Weights of a small GPT-style language model, trained from scratch on English Wikipedia: a variant of SOAP for these matrices, 615M tokens.
Each number is 128 + 32 x the weight over its row's rms, rounded and kept within 0 to 255. Layers, rows and columns count from 0. Numbers have three digits each. The size before them is the row's rms in percent of the matrix's.

# layer 4 attention query, 384x384, rms 0.0521, rows 25-46, columns 256-383
084:154132098088132113132111137155108161041145148170093151181139126157175138125098136158138169073175088149153110112121180110096174108143106119120109135138155140096173146107183185131124149136097167116089121150148131183117097161156126116123075132095196157152124050181148132105165116100066112122116136157094171147136168152132094150155097221115157148169050167131135128109094112062143119132068
096:121067177162101116127147134104146110140105094053142209125128134145138083177112150134088138161051166118151153173116114147147130122147123118142065098126161101120127191140133176135094117075146076101125139225079138124147128098152133123154089124120114146111095157138155137139108089114103077142180109147118120071143151079090053128175142128109140116122159141104161145121166113065063097113118
094:124107156170128116138176157099089104134140196158127080107140173123166133160158127129152147155116154148099172142166204120162145181131121156110183121127111170180193195129166167067115168135170183146142108152125113202135148121105107142088107095148092102105106125134103176154101105133119118117083114187092146112029135129132148120180175123155147157175100091160072109065153092134191096148135
088:105222164104181165118105080132046169182097114098152117159143144128112143091082097135095112073106164169155142188139157093129162116168110129083103079158132122112154144132147160125178109079151158077137140165115104161108089113186100170135075092067177107087113083144155176102112115110197125087143148139126086114181144108079129148169206135082125141123069168182170091047118128139134169095122
097:136145130162167063121111204125143082155155100141156120090146201133104029119175169131112163120131117129165138135137151097119102118101133128136137156116114099147088143119136092123175120127133109129158176147087126097108138101130132154081133173091116148074155128140163169153146094181164135038106153150091115137155192138131147168134152115122116107145182160126108115136185139108140149120140
099:193095120142164071169126107112154119082172163121095092099105132144101134126152113116180152077076165110158131185143144132128151109146096159139091174115101159186134184112141149155113109109150163150117118138149095085175078101089127144152150139075152150130198160135115126174065118124132111107114098067150164130155073103151109128080139149146135123173120145121155166093142186102160145077126
099:083108126077122161115124102122151146070161095160135168223121098117138128129095111149148150128145159051117078168095139160109042150152129180090112154119132117138153151134174095130095118110128140142143120152120180218095170175129127152214160121148151111153046122103155124035157072144070127168131152104136128154050103143103165184173040123093183173109140102132150177138073139108136115116080
097:076144172119113146152153164132181106149107119051186162103125117130097158119192213148169150146115166120119145149092090132122097159154133130134111133110132152097119159166152087101144148118127105083098121095120113098146104146140133102134137047157077154095148153075140136123121132142148139143145165116144124146092098137169071155144119046165099126123159146118115138198134136139121122085139
088:103093127150110094111098145135090127123111160115153082157162117122107130098148097212180134143115126129145129123150112194102132146121192130146161090103128115129122184151132153150120139141113170151113136130162169164094149172137103113126194138148124088117099139149116130103121132137122136131081146115102150153065131156105114134149067129138125072144159167216078122151096128120158135118124
088:143090172169094088137110158144132108145143118105189181108135160121181121126144123098141136106104180124170100169140117108164132176187108131158109138138168124109074151144075189052044132081180109140112106097101119134139131102081120136098114172084052141127153158163122117173096149109150133136131154113172133173122154120167084082156160093128065115132206112144099141133150119136159121142142
092:137217080125150147122101142147086098125157120087127107141115161175110135095135154051138191110146118120079155117138104101155121125130119108134079117098129147106122066123116100101114131103110094076121092078121083149109078139122146134085144143104145129104106143154189142190134132146143122102131158138098104148142142115196134110131186102094134152113097148142149059148128098200144120151127
083:179110125070085080074130171127162161092174125116110220098118129115133105093092122147074140083110102138180146151125083173102195120120170159135135125085142127130144125128118110112103133163146122154114152145170140123127142063149132126136130150158110098160087154149105143044143148144138145163112179135179091130199123134053118106161112110109114115089169082145108145142086184112166110183152
097:068093156161086183174154126146158086149160111155163114189072108106133088129195173076076106152118132153082204167095125143157150115083135136146145175083134123136103098115136089040119105146066096128104161064116175067136162145138128091102127160138118125102126178086148144066174168139126139180200150129134048110084119147177166167128105101127095136074162142119133100177092172171121132055144
098:128162148091140159126122108144094149181129116110114147150092115125102137128091092086148161154168107113162100083151156144077069113140101160061050111143098100111171103160121111138109120089117154183143150116100140139134086159129136125186137151109173066136069115114123159130107117123171088188074153097081122141098131144119124150184108070146146066077125128155133123097153115185131124153092
104:108123122134173104160110127106155130107091175127104111187068139119167082150168147115118149143192151172084137145140200122152076101080098141176132148197114162122072097150103135141109189190075100150140092079140081167130128135093127166123127162085155139163162153135112108125173148103105137123094155084118164140156109113186132153079035102086160120121127135100088112148102107097164087069170
105:108197112133095114164124097102133095159078125126147102136146156144123078174202138142218159166131118168095106209149182140162068124142112141150149152153118151116093180137124112169155133127113134011159111098116127161150129171113171054160178099159121145116138122148121163149182124144099107167157102120140154128083161129154090112136082024130104094168103109144160171174096118143114092083142
092:022125144095137097107119139112166099132116133123123150172142164077119072110142103152108166129066156090152118104150181161145080102099127143123139062158108161115108074096131136120109110109154090169162068138096140107138097143105163126124118093125101088083075135054113174148097084158157081138093125107052115102118105151175085145106092128089071111075126169151149129165192112129136118105074
096:156147106095124130115121147079110152087156088113144141155150091076118089109066134063078126064169143104132144148100080125059108113156091159128127151157118092162120087108167113162111115102215087164106188156111152061123095092120178122076123117137147136124113111110132103099135184131091105167127111131175127115211101134133150151149134081073090173172087164098126103137127128153134120104116
087:158215165098126123152101132104100113182115127166107128022120195107140163137059084148121187102094108149192116144203104066086146074124147112121143156150138135146206115184073105128101089065193136146180110108106166141158165117122197139100101090091126081190137115155117219141093119131142105153088134123135075100155080127121085102132130139169100133059129118103140148129147168102136151201145
091:170074108132104089124123157115164122173185106108160148113176122139143090158130136081124160134111206109131113145161146144173093156161074147131133116115118079191113129100145080098121121079176128184158112122124180153138116108070186082156142125097073107109145143124143080148074115119148140112113082160128110124077137128085088132172148132172095147172164150092091166085171140159150146129148
079:130106101095207113131113164077154130135127090098120098127085165070103124119121073129161152161137102151177095162176157140105045124168150120108127106145124114065154137134109112143102098116086127166156078104096090186170131131098148145129192197092165086157088063148114191190163119097169108183080075142090130113147129109120138091136095085149107116105141129150143147119137125121118104100176
092:129179121131094137134166120152097137177112164144172120157145165187123063087129125114105088091176125072138125174124127078103132088180146110108134087073170067146168114174151106139092135105167107148104162153151111127162196116097219140063137108166138119141129100134108169115166132187092143041128095144083103128107144159094183151126185119119163124139173113108043100096119137143140142151144